config.toml
d_model = 256
n_head = 4
vocab_size = 2563
norm = "layernorm"
init_std_o = 0.00718
lr_mult_qkv = 0.5
warmup_steps = 134
train_tokens = 738900000
Each number is 128 + 24 x the weight over its row's rms, rounded and kept within 0 to 255. Layers, rows and columns count from 0. The size above them is the row's rms in percent of the matrix's.

# layer 6 MLP up, 1024x256, rms 0.112, rows 336-388, columns 192-255
size [ 99  90  91  98  93 106 104 109  95 105 111 109 101  98 100  97 110 109 104 100  98 109  97  98  95 103  90  98  90 101  91  96 103  86 103  90 103 103  95  97 104 100 105 102 104 109 125  96 100 100  96 110 105]
[[122 141 166 108 145 106 156 122  95 101 130 156 127 140 153 116 127 156 147 167 147 121 138 145 149 128 141  84 164 120 119  98 150 102 143 170  93 186 111 110 150 132 113 106 142 103 141 122 126  83 133 183 135 109 107 147  86 160 132  87 171  83 127 107]
 [ 83 127 150  84 128 122 151 149 137 123 146  92 118 112 138 102 109 165 127 139 103  99  96 124 150 127 112 136 120 149 100  87 149 150 102 171  74 108 158 144 122 139 128 121 157 133 125 171 159 161 166 147 163 128 143 173 123 141 138 122 160 101 138 117]
 [145 146 128 122 137  82 113 139  94 169 113 111 122 164 112 124  78  97 157 134 161 147  98 102 118 152 140 101 148 118 135 168 115 128 157 116 116 179 125  98 154 132 129 156 100 122 107 174 118 128 124 118 146 154 144 105 136  94 143 150 129 107 121 133]
 [147  99 152 144 131 156  95 148 121 179  97 126 132 164 162 133 123 119  81 140 143 136 131 144 177 152 149 111 117 138 104 119 134 167 109 104 107 140 137 167 149 154  97 160 166 154 113 124 109 128 130 115 151 126 109 123 133 130 156 103 122 126 112 104]
 [120 157 142 117 138 137 152 143 117 139 145 128 159 158 118 159 119 120 155 137 143  80 120 100 125 129 106 142 118 128 128 108 172  78 154 141 109 157 132 113 159 121 178 189 152 116  82 132 146 152 125 108 129  97 137 142 149 141 130 132 154 163 169 125]
 [109 128 121 144 165 123 131 159 115 150 148 116 130 115  99 125 112 164 195 117 130 107  74 109  63 133 138 137 152 122  83 107 131 152 123 124 158 167 181 143 148 143 123 112 112 144 107 125 147 125 125 127  95 152 142 155 100 164 120 141 138 107 141 173]
 [161 119 127 108 149 121  97  67 140 146 108 116 136 138 133 141 157 121 112 108  99 125 158 142 161 111 139 138 118 159  92 121 133  85 139  79 105 155 149  89 102 153 143 124 108 120 125  97 164 130 142 111 115 101 125 126 159 138 133 183 175 132  86 137]
 [139  98 180 113 116 136 127 130 112 121  98  99 136 160 134 131 115  96 150 120 113 101 175 101 132 128 122 129  89 103 140 151 130 116 131 118 108 120 167  91 149 136 142 110 205  96 141 134 160 126 124 139 108  93 125 121 137 145 157 131 105 111 111 147]
 [128 161 167 144 165 131 140 131 109 157 154 144 176 102 104 126 131 136 129 110  98 100 112 103 126 148 110 113 144 157 135 127 123 133 127 109 133 133 121 119 121 115 199 129 115 134  92 120 108 157 129 157 141 131 145 113  91 126 115 133 149 148 160 135]
 [170 100 148 121 107 117  97  84 108 148 148 114 144 138 159 146 119 105  94 157 159 132 126 110 151 111 140 110 163 101 148 101 122 161 137 106  55 108 118 147 128 139 122 131 125 128 105 146 118 102 123 125 133 101 129 125  79 112 117 144 132 148 146 125]
 [133 141 126  77 155 148 173 143 132 140 104 160 113 123 142 159 110 109 127 126 165 137 146 132 125 102  99 143 148 130 146 121 149 138  85 164 130 129 170 150 158  96 161 150 134 120 170 106 132 137 175 107 150 113 119 153 115 140 116 128 146 117 139 119]
 [155 158 114 126 120 127 149 148 125 108 119 111 102 133 110 124 121 131 132 146 149 122 169 144 106 117 123 143 125 140 142 120 122 113 169 133 202 119 165 112 163 103 143 161  89 132 114 122 184 142 170 135 124 153 143 122 107 101 152 132 128 122 127 123]
 [124  99 161 138 169 132 110 139 113  95 199 136 127 135 157 117 148 121 154 143 110 141 156 152 136 118 150  88 154 119 130  89 179 118 141 138 179  68 129 109 149  88 139 127 103 173 135 133  77 134  89  80 176 151 134 151 130 162 168 124 121 122 141 152]
 [163 143 118 117 136 131 136 102 161 170 165  92 143 132 108 156  91 107 126 163 132 140 108 104 126 101 122 107 125 108 122  99 161 126 105 133 160 103 162 144 109  74 159 134  75 105 138 131 132 123  73 152  89 130 131 164 164 142 124  90 145 116 128 131]
 [130 113 117 118 116 130 117  93 106  97 148 140 116 112 132 131 116 145 123 113 172 123 147 160 166 152 112 167 114  84  95 136 138 109  72 165 158 137 147 145 126 118 133 129  94 142 108 125 154  94 140 136 104 170  84 132 139 151 112 121 100 135 107  99]
 [112  91 173 148 158  79 135 117 138 147 159 160 117 149 106  90 130 113 107 138 131 109  91 151  94 105  98 126 163 141 166 140  97 173 140 152 123 112 113 182 136 156 137 167 111 113 133 121 141 145 198 142 120 129 118 143 133 144 140 103 149 142 152 131]
 [124 149 131 110 150 131 129 150 107 114 152 126 136 107 144 126  67 150  90 105 132 123 147 106 135 114 146 144 162 111 125  74 106 143 133 151 167 118 153 100 125 122 178 142 123 159 144 113 140 138 135 182 150 110 142 139 104 139 144 139 148 106 117 108]
 [118 122 169 113 134 166 136 101 131 111 118 118 133 112 128 166 145 129 102 116 135 133 107 146  81 107 121 152 128 136  95 102 127 155 103 113  73 126 154 115 154 134 147 120 127 115 124 104 153 141 134  80 149 113  95 138  91 122 131 139 121 118 164 150]
 [129 123 149 160 135 111  94 114 132 125 141 191 117  86 169 144 107 108 104 152 139 120 112 128 127 116 115  97 139 134 109 125 132  86 143 141 108  95 102  85 134 110  68 121 127 138 107 123 156 137 113 136 141 131 105  85 139 123 139 156 145 145 138 115]
 [127 117 140 105 177 119 107 168 120 102  73 128 115 122 143 130 112 178  92 105 157 127 139 103 143 120 105 114  67 130 137 148 108 147  71 165 133 155 152 158 119 130 110 135 129 144 164 174 111 166  96 114 148 137 108 135 106 116 154 170 168 111 107 131]
 [123 130 131 169 175 131 143 123  70 130 120 109 142 160 109 134 148 104 105 150 116 103  82 135 153 155 141 113 153 115  99 179 139 136 140 184 115 111 120 130 138 142 119 124 145 176 151 126 138 101 123 137 145 122 132  75  93 131 137 112 149 141 105 112]
 [118 163 120 109 116 145 159 123 112 138  94 117 109 160 135 152 133 117  76 127 150 113 196 117 146 125 124 100 148  78  97 134 142 158 150 124 116 118 131 112 138 113 125 149 124 144 152 129 143 141 126 134 150 110 111 121  90 126 126 110  96 179  99 132]
 [148 113 111 105 152 116 147 132 108 145 199 106 148 118 100 132 139 129 116 149 160 121 134  81 101 116 115 118 138 104 112 116 143 161 120 150 139 156 127 110 122 138 137 168 109 139 119 115 128  97 127 121 136 118 128 115 125 152 107 101  94 102 125 121]
 [147 111 101 165  97 142 156 171 139 130 141 113 115 124 119 163 118 115  98 154 110 124 107  96 103 107 127 117 175 144 166 145 139 116 140 146 142 103 141 131 145  61 123 152 122 108 126 129  95 127 159 105 150  87  89 116 131 122 115 165 152 165  79  90]
 [163 161 109 118 144  78 167 121 127 136 165 148 133 154 124 106  99 113 172 152 133 119 117 119 102 161 151 116 143 164 119 113  94 124 123 132 138 101 107 112 108 149 118 142 121 121 111 115 164  95 126 121 127 113 123 134 115 170  97 115 149 128 110 121]
 [145 152 116 122 108 129 149 153 181 101 138 136 101 160 144 108 117 100 162 114 112 155 144 103  89 143 119  90 110 131  88 139 127 145 133 125 143 119 114 140 137 114 105  82 134  80  99  62 143 108 153  72 133 102 106 148 109 113 148 145 137  92 123 132]
 [170 115 176 150 165 144 117 106 118  81  92  84 116 133 173 105 175 154 127 121 121 105 138 136 160 143 134 151 135 150 126 128 166 105  77 182 165 110  87  78 127 136 121 104 124  99  96 102 122 154 123 136 139 132 134 123  96 149 155 129 158 131 124 156]
 [101 130 128 122 114 126 107 134 127 103 138 130 138  95 106 131 109  75 110 148  98 111 121 130 121 152 127  95 133 119 119 125 139  97 190 138 149 126 146 155 118 116 129 132 112 176 147 137 161 120 135 138 136 137 138 149 105 124 120 137 130 158 143 165]
 [146 109 145 135  66 109 104 130 119 147 145 147 172 143 162 115 160 143 109 159 113 100 116 114 121 133 128 135 113  88 118 122 147 122 124 142 141 137 126 141  85 156 163 128 128 159 110 155 107 150 103 129 115 107  93 151 109 143 129 101 145 185 138  68]
 [115 139 127 109 131 126 139 126  86 114 103  78 172 111  73 111 169 130 140 109 159 163 137  99 133  87  81 110 104 129 130  87 155 111 120 125 138 142 112  92 125 159 141  61 172 161 117  91 122  95 108 136 132 122 160 137 164 141 133 131 151 121 142 111]
 [164 118 132 129 154 109 158 171 149 178 144 142 139 128 156 139 148 134 131 112 105 160 119 152 134 114 106 156 148 121 128 104 160 164 136 104 139 139 158 115 110  83 120 127  96 149 140 164 140 131 112 141 122 119 104 110 112  68 112 110 156  91 121  89]
 [119 139 137  95  80 131 188 124 106 125 122 115 132 139 124 130 110 167 149 100 148 147 141 134 178 104  85 163 164  85 134 113  66 126  80 153 138 134  94 125 148 167 121 101 116 131 114 118 128 110 136 129 120 128 124  87 132 121 130 118 115 132 169 147]
 [138 166 176 143 127 127 146 136 105 126 144 102 193  95 120 157 157 144 117 119 114 100 125 119  82 164 126 176 150 163 102 180 189  92 105  97 103 135 112 155 123 129 115 142 142 123 116 139 134 127 135 130 139 138 136 143 153 113 115 187 133 160 116 120]
 [ 72 114 136 115 109 103 106 107 116 154 106 146 165 148 185 123  60 123 120 108 138 116 128 111 146 139 136 146 110  89 134 162 146  81 151 102 129 173 123 129 141 161 131 147 109 121 135 121 142 140 148 140  89 103 152  99 126 114 129 134 171 135 127 116]
 [138 136 154 122 130 107 135 133 112 140 132  78  74 136 142  92 108 158 107 174 130 122 116 135 145 114 120 106 128 108 171 119 114 137 151 139 111 152 150  91 155 126 161 116 107 134 128 111 150 142 150 150  85 153 108 106 105 124 180 161 146 151 121 158]
 [129 121 132 106 117 143 110 121 118 131 130 154 116 123 145 115 149 149  92 153 126 124 149  91  88 135  92 121 155 136 154 136 114 129  66 140 129 145 109 136 102 123 112 151 128 155 121 119 146 145 136 137 100 140 125 139 125 119 109 119  89 136 104 154]
 [146 122 138 113  82 118 153  93 130 144 130 162 143 145 132 118 102 178 136 101 144  88 101 152 195 144 129 183 106 122 111 137  95 120 100 158  77 119 134 113 118 105 130 125 125 146 122 204  92 131 129 145 114 144 154 144 113 133 150  97 167 142 105 160]
 [107 137 147 110 103 132 146 102 161 122 145 130 143 112 138 152 126 120 178 124 114 123 139 131 127 176 102 142 155 149  99 129 165 144 137 113  83 121 156 108 101 110 101 135 144 132 127 136 122  94 155 128 140 110 162 136 178 198 148 127  87  95 112 148]
 [132 119 125 119 110 155 120 111 141 118 133  79 112 169 181 151 130 123 106 132 134 119 122 118 126 107 123 123 110 149  89 161 135 116 120 153 162 129 116  89 140 146 111 124 164 120 135  85 125 165 140  93 124 162 139 156 145 142 142  99 125 164 119 109]
 [123 139 162 148 122 176 149 144 117 115 157 112 170 111 124 142  66 121  87 148 130 130 131 129 173 142  91  99 145 109  99 127 126 114 137 101 130 100 134 102 137  92 118 134 163 139 111 154 100  93 106 137 150 127 139 131 149 116 128 116 112 149 116 173]
 [142 135 127 124 175  73 124 127 137 132 120 136 134 115 106 164 125 135 141 182 149 120 146 120 156 105 131 136 122 159 114 105 105 181 155 145 125 124 158 102 157  83 114  91 100 135 115 181 145 104 149 144  98 136 110 122 141 132 116  52 135 144 142 145]
 [145 120 141 119 128 108 133 108  83 112 139 132 170 138 158 133 133 150 128 136 109 152 117 110 148 107 133  95 147 112 143 135 140 172  99 101 144 154 141 114 148 119 110 116 150 138 120 130 126 142 156  87 106  94 113 148  74 100 117 137 118 108 140 113]
 [126 111 156 142 128  95 142 125 112 155 136 127 141 144 114 119 152 155 102 102 148 141 145 116 127  87 133 161 180 129 107 109 116 125 111 143 113 160 169 103 145 131 115  94 115 139 130  93 145 139 134  93 154 129 135 136 102  93 132 154 152 117 166 111]
 [154 122 142 133 130 117 142 149 114 103 147 113 123 171 123 119 116 123 133 108 134  91 121  94 130  90 102 111 144 150 100 166 139 126 127 136 101 135 117  72  87 124 159 128 148 116 118 134 151 143 123 149  81  74 130 126 153 128 119 125 106 159 140 110]
 [ 89 157 184 158  95 129 134 177 120 138 133 139 108 149 114 136 131 144 149 167 145 129 109 105 158 116 110 101 152 115 161 160  90 132  95 125 165  95 130 126 140 110 126  90 143 155 129 142 145 108  82 106 123 113 117 132 140  99  81 115 167 112 132 169]
 [130 154 120  98 120 120 148 111 153 105 124 148 199 107  49 141 104 113 118 119 137 114 112 168 125 120  92  87 146 103 132 107 137  81 153 163 106 167 139 108 177 146  99  83 145  61 119 112 128 126 142 117 146 146 140 134 175 161 103 141 169 133 121  88]
 [131  83 117 116 176 162 121 160 127 126 128 136 153 108 125 165 102 150  95 192  65 100 138 101  98  78 145 123 143 101 167 152 114 109 143 156  89 135 148 132 123  78 143 152 111 132 102 113 125 127  73 138 116  91 134 106 148 143 181 167 158 115 116 136]
 [112 138 166 110 163 101 154 147 135  90 123  98 125 148 131 102 110 137 144 148  93 118 118  84 143 160 118 147 108 141 135 135 140 111 145 117 175 137  94 125 114 130 136 128  85 114 143  86 130 101  94 145 138 107 158 177 153 173 134 149 100 148 118 151]
 [161 138 112  92  99  88 119 158 140 119 142 105 141 145 120 118 142 156 102 135 146 108 102 129 102 168 120 166 133  83 128 103 145 156 124 128 119  97 168 189 115 132 128 103 132 141 118 128 144 126 129 112 129 141 123 182 149 145 146 139 124 118 163 127]
 [111 110 136  54 130 113 115 100 191 112 150  80 111 119  78 154 135  99 131 146 138 127 130  95 121  95 129 132 136 132 115 123  91 142 129 182 129 167 164 140 129 139 186 140 105 148 136 133 134 133 115 144 106 193 172  71  85 114 139 143 124 126 111 148]
 [165 116 152 155 143 107 106 125 123 118 121 157 137 124 117 124 137 144 129  81 152 134  93 122 136 136 108  83 114 117 148 142 120 153 101 128 140 196 138 139 134 103 133 110  89 100 158 107 118 157 129  97 151  89 129 139 105 141 116 141 130 109 105 116]
 [146 154 117 136 133 109 133 157  88 118 124 146 151  63 118 128 111 144 114 161 152 109 155 101  89 118 114 117 128 138  90 121 133 125  63 113  98 107 104 120 136 124 151 130 119  86  46 145 119 122 114  89 116 108 107  82 103 119 130 139 157 130 101 156]
 [121 131 101 102 170 104 120 139 156 148  90 132 156 131 142 104 145 111 160 139 170 125 134  74 123 147 116 196 131 107 168  93 152 132 135 138 150 109 146 172 150 120 133 108 124 177 118  92 130  86 180 116 123 111  95 163 147 168  98 136 124 145  98 139]]
# layer 6 MLP down (transposed), 1024x256, rms 0.117, rows 336-387, columns 192-255
size [110  84  90  97 100 105 119 108  78  99 115 110 102 104 103  92 113 112  94 107  95 111  89 105  90 107  87  99  83  96  86  95 102  78  99 101  98 107  93  96 102 103 105  97 101 109 105  95 105 104  91  98]
[[153 121 121 109  78 124 107 152 109 150 110 119 141 148  97 135 114 116 105  72 161  93 108 123 160 119 135 145 102 112 146 144 100 132 137 142 116 150 156  85 105 104 129 114 155  88 129 128 163 156 125 106 157 158 182 129 126 132 168 137 106  95 129 187]
 [184 164 129 107 121 134  83 151 142  81  87 120 132 150 100 146 147 138 180 142 150 107 121 139 116 103 128 152 117 103 107 172 119 145 134  97 146 133 143 125 123 124 108 155 129 112 146  92 150  85 115  87 108 113 162 104  87  91 101 130  87 118 117  99]
 [ 93 126 103 137 160 138  97 132 177 122  92  97 167 107 167 156 183 129 127 131 129 140 125 167 140 107 135 107 166 149 129  95  85 132 129 122  86 137 143 138 128 118 123 102 122 153 133 153 113 139 155 140 150 126 132 156 152 130 128 137 100 143 154 122]
 [ 98  94 149 185 118 129 136 135 143 123 130 135 166 133  99 110 128 136 159 110 127 120 143 119 168  89  96 148 139 131 112 151 147  74 116 100 138  98 121 100 118 147 137 130 140 110 116  95 154 142 126 143  93 111 143 126 141 145 139 137 122 142 156 141]
 [201 149 106 137 121 151 130 125 118 156 122 154 127 128 110 111 146 139 130 183 130 128 146  93 137  96 151 153  97 134 112 173 126 128 124 128 184 167 104 139 144 108  84 172 133 146 132 188 145 137 125 116 110 118 105 106 130 158 154  95 137 114 108 130]
 [107  87 127 130 177  73 113 122 137 126 139 125 107 137 138  91 139 189 131 149 134 117 167 111 138 123 126 104 132 140 138 149 131 129  97 127 110 121 175 133 156 102 130 112 119 171 136 128 153 143 117  88 108 149 152 155 113 111 131  90 139  95 120 121]
 [102 119  95 114 192 128 154 112  86 138 181 100 120 128 138 168 112 148 118 153 126 136 132 138 123 108 149 125 169 132 116 137 126 136 126  88 122 139 130 112  63 145 150 110 106 133 133 100 125 205 108 123 167 118 105 106 145 175 127 133 143  81 143 148]
 [128  86 175 112  84 101  96 139  78 143 108 126 151 132 124 163 105  94 106 142 128 102 119 122 122 169  95 127 137  89 170 154  99  97 128 164 128 106 123 142 133 118 159 135 142 129 145 127 168 123 119 135 110 147 109 114 153 109 114 154 117  93 108 149]
 [144 119  80 157 112 163 105 142 130  99  84 110 147 139 129 132 118 136 168 136 137 179 149 140 158 102 127 112 108 116 110 105 155 131 105 128 123 111 142 151 109 130  87 145 150 142 184 147 148 141 141  80 118 133 124 128 119 138 179 146 165 130 116 119]
 [112 134 127 139 136 146 111 137 112 103 122 124 124 152 111 148 126 119 155 148 124 137 134 138 154 144 112  79 151 125 144 124 128 157 134 132 132  80 140 154 112  95 153  97 124 167 144 144 121  93 125 129 116 142 133 105 131 131 135 143 153 133 146 168]
 [174 173 164 110 173 152 151 138 117 146 135 148 118 149 114  86 146 143 137 106  96 142 114 180 123 123 140 114 102 131 197 151 171 115 122 107 167 112 136 147 161 139 112 157  97 129 160 164 148 144 165 140 139 151 132  94  91 119  92 121 141 129 154 127]
 [127 111 142 169 153 124 132 135  88 147 141 104 146 131 134 137  77 150  61 124 130 110 124  91 169 155 128  89 123 114 160 159 133  94 113 120  96  81 175 130 149 121 108  78 128 135 120 144  79 118 111 104 116  97 125 124 140 131 137 139 149 113  98 114]
 [ 97 115 100 173 113 131  94 149 119 129 100 136 183 128 107  90 141 156 144 157 125 112 148 132 131 153 139 146 144 128 130 127 124 128 172 117 116 106 147 120 120 138 136 115  84 135 176 124 129 145 101 114 109 121 152 128 131  97 124 180 151 132 151 154]
 [144  99 123 136 124 123 111 121 134 129 113 166 148 133 148 135  93 132  84 141  97 190 157 112 123  61 133 145 135 140 103  88 124 113  88 119 118 143 101 141  98  91 181 124 136 134 127 118 123 108 121  87 155 100 138 124 125 113 161 118  97 104 135 119]
 [111 140 120 165 124 126 154  95  91 133 120 103 143 130 117 153 111 128 109 129 164 111 136 109 149 134 128 142  90 146  92 148 126 139 131 134 103 119 126 111 112 127 112 123 140 127 134 118 187 114 103 124 143 129  93 132  93 125 134 136 103 127  98  77]
 [114 158  65 130 123 157  83 114 108 143  95 143 129 152 128 103 146 143 153 129 101 125 140 136 124 146 142 116 129  97 113 156 131  73 133 153 184  53  90 102 135 126 169 159 116 122 134 110 169 147 114 139 181 114 143 127  91 135 125 145 124 104  87 142]
 [144 151 166 132 160 126 124 120 117  68 107 108 141 125 113 127 106 159 125  99 132 136  98 104 107 129 137 106 148 151 117 122  97 126 126 136 139 151 144 163 144  74 151 126 115 102 108 111 129 141 141 118 112 142 124  92 153 134 121 143 101 134 109 157]
 [149 102 107 126 117 122 121 142 146 131 109 151 147 144 114 163 142 141 103 110 126 117 131 127 119 127 140 134 133 124  97 119 134 103 139 141 118 129 170 150 128 142 136 116 153 156 106 127 105 160 135  83 128 133 125 143 110 126 110 123 121 129 138 130]
 [ 90 130 129 121 156 160 124 120 109 113  98 112 139  99 122 129 130  94 148 140 140 130 150 115 105 131  73  97 126 127 140 117 133 118 169 144 139  70  91 150 127 138 148 149 106 139  99  99 181 110 113 146 153 133 140 151  95 123 180 145 197 127  99 119]
 [144 134 135  94 141 144 127 141 110 124 119 117 148 148  76 145 127 156 181 110  78 121 108 149 135 151 130 109 107 122 124 136 157 184 186 169 144 135 125 167 147 140  94 107 118 134 144 114 127 142  87 125 112 142  59 135 135 172 116 112 167 121 149 145]
 [ 87  91 162 124 160 145 125 124 114  94 162 138 135  88 158 142 137 130 111 130 188 191 124 153 110 128  97  91 113 153 118 114 115  92  88 124  99  69  83 130  73 123 164 151 149 105 115 154 146 134  94 107 113  94 143 135 128 108  93 171 145 106 171 105]
 [116 138  82 122 126 137 126 111 131 123 124  93 168 136  76 119  94 124 118 141  77  99 120 139 108 179 172  69 127 126 132 154 140 140 151 127 139 131 118 107 161 134 123  97 171 140 111 147  97 181 134 130  96 174 138 129 132 149 113  98 127 141 114 141]
 [121 121 126 154 172 121 129 130 118 114 147  97 141 128 158 149 102 144 122 147  96 184 112 116 141 129 156 129 154 119 150 120 164 110 128 128  99 131 188 157 136 141 120  94 161 123 144 148  47 134 168 119 110 126 110 159 146 114 133 137 119 165 128 115]
 [123 157 146 155 138 163 107 126 117 172 153 112 111 143 168 118  96 138 135 136 152 141 173  80 167  96 148 147 116 131 126 127 143 122 149 141 140  70 124 141 123 153 114  78 126 146 105 155 145 100 125  83 113 163 139 124  97  91 125 137  99 117 137 141]
 [114 152 107 137 137 189 115 128  91  96  90 132 112  83 170  96 133 122 120  63 121 128 145 119 165 139 131 123  95 137 129 111 149 155 116 113 125  91 159 153 128 109 119  90 144 141 153 127 156 145 148 145 124 118 137 120 142 128 144 130 117 119 183 103]
 [117 127 120 154 137 145  94 118 123 122 112 159 147 146 141 153 149 105 159 105 140  92 146 133 140 127 164 132 143 135 108 138 122 112 168 139 106 129 110 158 136  94 115 138  91 120 136 144 127 138 140 122 160 143 114 146 158 126 127 158 137 119 133 156]
 [129 119 118  86 199 124 108  92 128 132  84 124  81 169 163 121  82 162 103 109 109 111 107 149 145 145 189 124 158 130 107  98 130  94 145 131 156  81 128 129 117 126  92 121 103  75 125 144 122 135 168 136 151 105 114 147 129 146  97 132 137 124 144 139]
 [116 119 103 117 126 129 140 103 124 101 131  78  93 169 120 141 122 131 138 108 128 157 149 175 131 128  86 101 152 115 126 134 142 138 123  94 152 162 103 144 121 154 167 128  96 132 152 189 176 113  89 143 125 140 121 125 115 178 122 103 163 135 137 109]
 [166 137 146 127 148 123 117 155 167 107 119 102 169 126 142 111 103 157 123 134 121 135 117 186 129  97 155 109 157 134 107 160 170 113 181 172 106 137 111 155 127 117 150 118  95 124 140 140 138 140 154 126 114 127  87 118 144 149 142 175 146  99 117 166]
 [159 123 158 119 122 107 129 154 130 122  88  92 128 184  99 106 149 151 145 151 164 141 132 163 151 150 113 128 132 151 172 140 150 112 183 134 124 147 170  90 111 119 145 122 128 135 135 148 146 105 100 141  95 146 130 119 169  96 116 151 140 127 149 134]
 [143 102  94  89 155 119 101  61 107 120 101 154 113 100 124 123 111 151 102 122 157 142 130 137 125 150 100 112  91 117 139 110 139 128 114 131 155 100  64 130  95 132 134 123 150  86 149 171  88 148 105 124 136 183 112  92 157 147 125 139 165 137 154 121]
 [125 167 125 134 169 113 128 153 130 131 103 121 136 144  96 144  96 130 141 116  98  93 118 115 117 169 156  97 109 175 130 105 160 160 146 133 122 180 110 161 136 127 138 154 116 153 134 102 119 128  87 120 132 128 112 105 111 147 162 139 104  51 122  80]
 [162 144 122 160 114 127 162 116 161 166 126 151 113 108 158 123 136 111 132 133  73  58 125  80 108 119 139 142 126 148 106 179 163 152 137 124 175 128 140  82 123 147 136 111 118 170 122 195 130  91 139 139  94 157 148 151 153 167 121 112 138 130 139  81]
 [154 146 134 124 126 140 136 147 105 126 125 130 172 117 135 118 181 144 108 136  89 125 151 140 108  89 124 165 133 113 103 121 133 127 122 179 117 149 110 119 160  93 145 149 118 168 128 123 148 102 129 160 161 117 129 140 142 150 133 123 102 134 156 166]
 [110 125 115  73 126 128 160 136 116  92  98 132 132 152 134 124 122 125 150  91 158 113 117 165  96 152 155 124 150 138 100 122 118 129 129 125 129 111 112 123 161 121 139 181 127  76 170 116 136 174 148 164 151 134 150 123 172  91 126  77  92 133 127 122]
 [148 126 141  99 112 142 141 133 159 181 131 110 100 127 113 129 155 150 152 158 115 110 131 156 161 130 135 170 102 120 123 144  71 131 117 118 120 113  92 127 131 135  96  93 166 104 108 137 114 136 105 148 136 114 155 143 118 108 108 185  83 135 133 141]
 [119 123  97 117 122 165 169 106 128  95 141 138 149  88 143 115 110 137 119 119 150 107 130 121 128 186 191 153 110 151 151 109 115 116 168 124  99 179 104 134 153 107 140 128 116 139 111 153 129  90 120 163  56 121 161 135 139 104 104  82  59 101 101 115]
 [118 102 137 111 110  88 109 156  86 124 112 125 119 142 116 110 112 109 140  90 144 142 114 112  94 188 117 135 142 159 131 132 169 141 104 139 154  68 129 120 122 118 141 148  74 113 130 119 138  97 119 112 136 143 164 123 152 125 162 164 109 175 101 182]
 [130 105 116 127 154 123 101  98 110 156 132 187 151 125 132 163 163  93 110 113 124 118 149 111 112 164 128 122 150 148 129 107 110 138  97 161 128  65 132 147 110 111 121 136 151 151 133 121 119 127 151 114 128  96 110 109 119 108 136 162  87 115 114 117]
 [125 158 195 147 149 100 121  92 102 129 111 150 155 162  90 130 109 110 135 131 144 117 133  83 124 124 124 159 116 154 133 170 103 141  86 129 145  82 130 115 101 106 100  92 120 108 149 132 125 156 129 137 156 101 129 116 127 154  98 156 130 141 136 100]
 [ 84  80 104 124 154 124 114 117 135 100 115 162 135 132 110 119 140 169 170 145 106 145 139 135 145 143 169 129 151 139 147 117  97 133 125 153 150 160 126  95 165  66 154 105 173 133 121 163 126 117 103 104 123 165  79 146 144 138 119 146 161 155 104  78]
 [186 148 166 114 148 150 105 109 141 146  99 124 147 148 109 142 149 114 132  91 131 133 137 119 162 141 117 111 116 103 159 124 144  72 178 136 141 122 132 117  96 107 177 139 160 150 131  82 134 115 123 124  83 104 175 114  98 115 117 119 108 130 121 167]
 [160 138 131 134 126 106 131  92 107 153 131 130 151 144 146  74  96 119 160 128 120 122 115 149 163 158 127 172 142 143  71 151 119 122 108 156 110 132 166 138 171 111 137 128 133 103 141 141 161 134 150 183 128 135  96  96 153 128 157 118 155 125 117 138]
 [125 126 160 132 165 182  95 119 127 162 143 163 159 120 116 123 130 118 170 126 117  96 170 150 145 130 118 118 133  80 169 129 104 126 151 162 144 111 125 131 116 116 153 128 160 109 106 127 120 140 157 136 127 125 153 147 107 164 120 121 146 102 112 102]
 [139  87 125 168 164 151  97 168 131 122 128 152 142 128 111 136 105 118 143 133 114 166 128 125  70 114 145 142 143 144 122 100  95 102 137 150 129 149  96 135 122 143 126 136 161 154 160 121 129 137 173 184 123 135 120 166 158  95 135 103 135 116 106 164]
 [116  99 130 138 113 164 133 167 153 117 162 135 152 116 105 122 130 144 106 141  93 101 139 132 130 117 141 122 159 104 110 115 158 102 136 146 133 141 114 152 127 134 105 173 140 137 113 155 119 157 128  84 136 179 138 123 114 150 135 193 148 113 131  79]
 [140 128 145 125 149 129 151 134 108 142 138 133 167 125 122 120 109 141 100 145 118 115 136 121 131 110 136 115 133 135 167 130 118 114 117 148 125  39 149 134 122 103 139 123 140 122 105 115 166 132 113 133 114 120 140 130 111 129 159 130 155 105 121 130]
 [137  94 162 177 115 129 128 114 117 138 144 163 168 127 103 111 106 127 145  95 121 127 117 153  78  98 113 106 163 120 117 134  91 158 159 136 124 136 130  73 141 113 150  77 120 121  91  94 167  86 157 138 140 125 148 132 169 147  94 159  83 138 102 146]
 [143 146 135 103 136 144 104 170  89 159 153 122  99 110 118 134 115 158 123 106 122 128 139 145 177 145 161 119 159 126 110 143 144 134 136 154 175 120 110 142 129 149 113 144 149 137 163 117 128 122 105 125  89 125 155 118 129 154 161  68 126 122 132 121]
 [127 157 128 138  84 115 146 110 136 100 158 143 108 121 136 139 150 160 128 107 142  82  99 174 169  98 137 145  88 114 139  56 127  78 136 112 133 147 171 129 145 112 123 141 117 137 161 130  89 196 118 134  96 126 118 141 111 116 161 142 103  94 121 105]
 [ 76 148 156 127 150 146 110 131 167 142 161 116 158 133 152 138 125 133 104 120 121  98 100 138 135 124 113 130 166 106 170 119 139 120 127 107 143 103 115 131 127  96 144 115 121 117 155 121 111  99 127 130 148 141 110 133 138 100 133 145 116 134 151  80]
 [130 134 142 112 152 122 139 148  98 141 150  87 131 126 136 118  85 127 103 151 108 128 133 128 129  96 117 134 135 124 150 136 108 131 112 122 146  45 123 134 129 107 140 147 140 124 103 112 163 142 140 128 146 119 153 106 111 147 148 101 131 104 122 146]]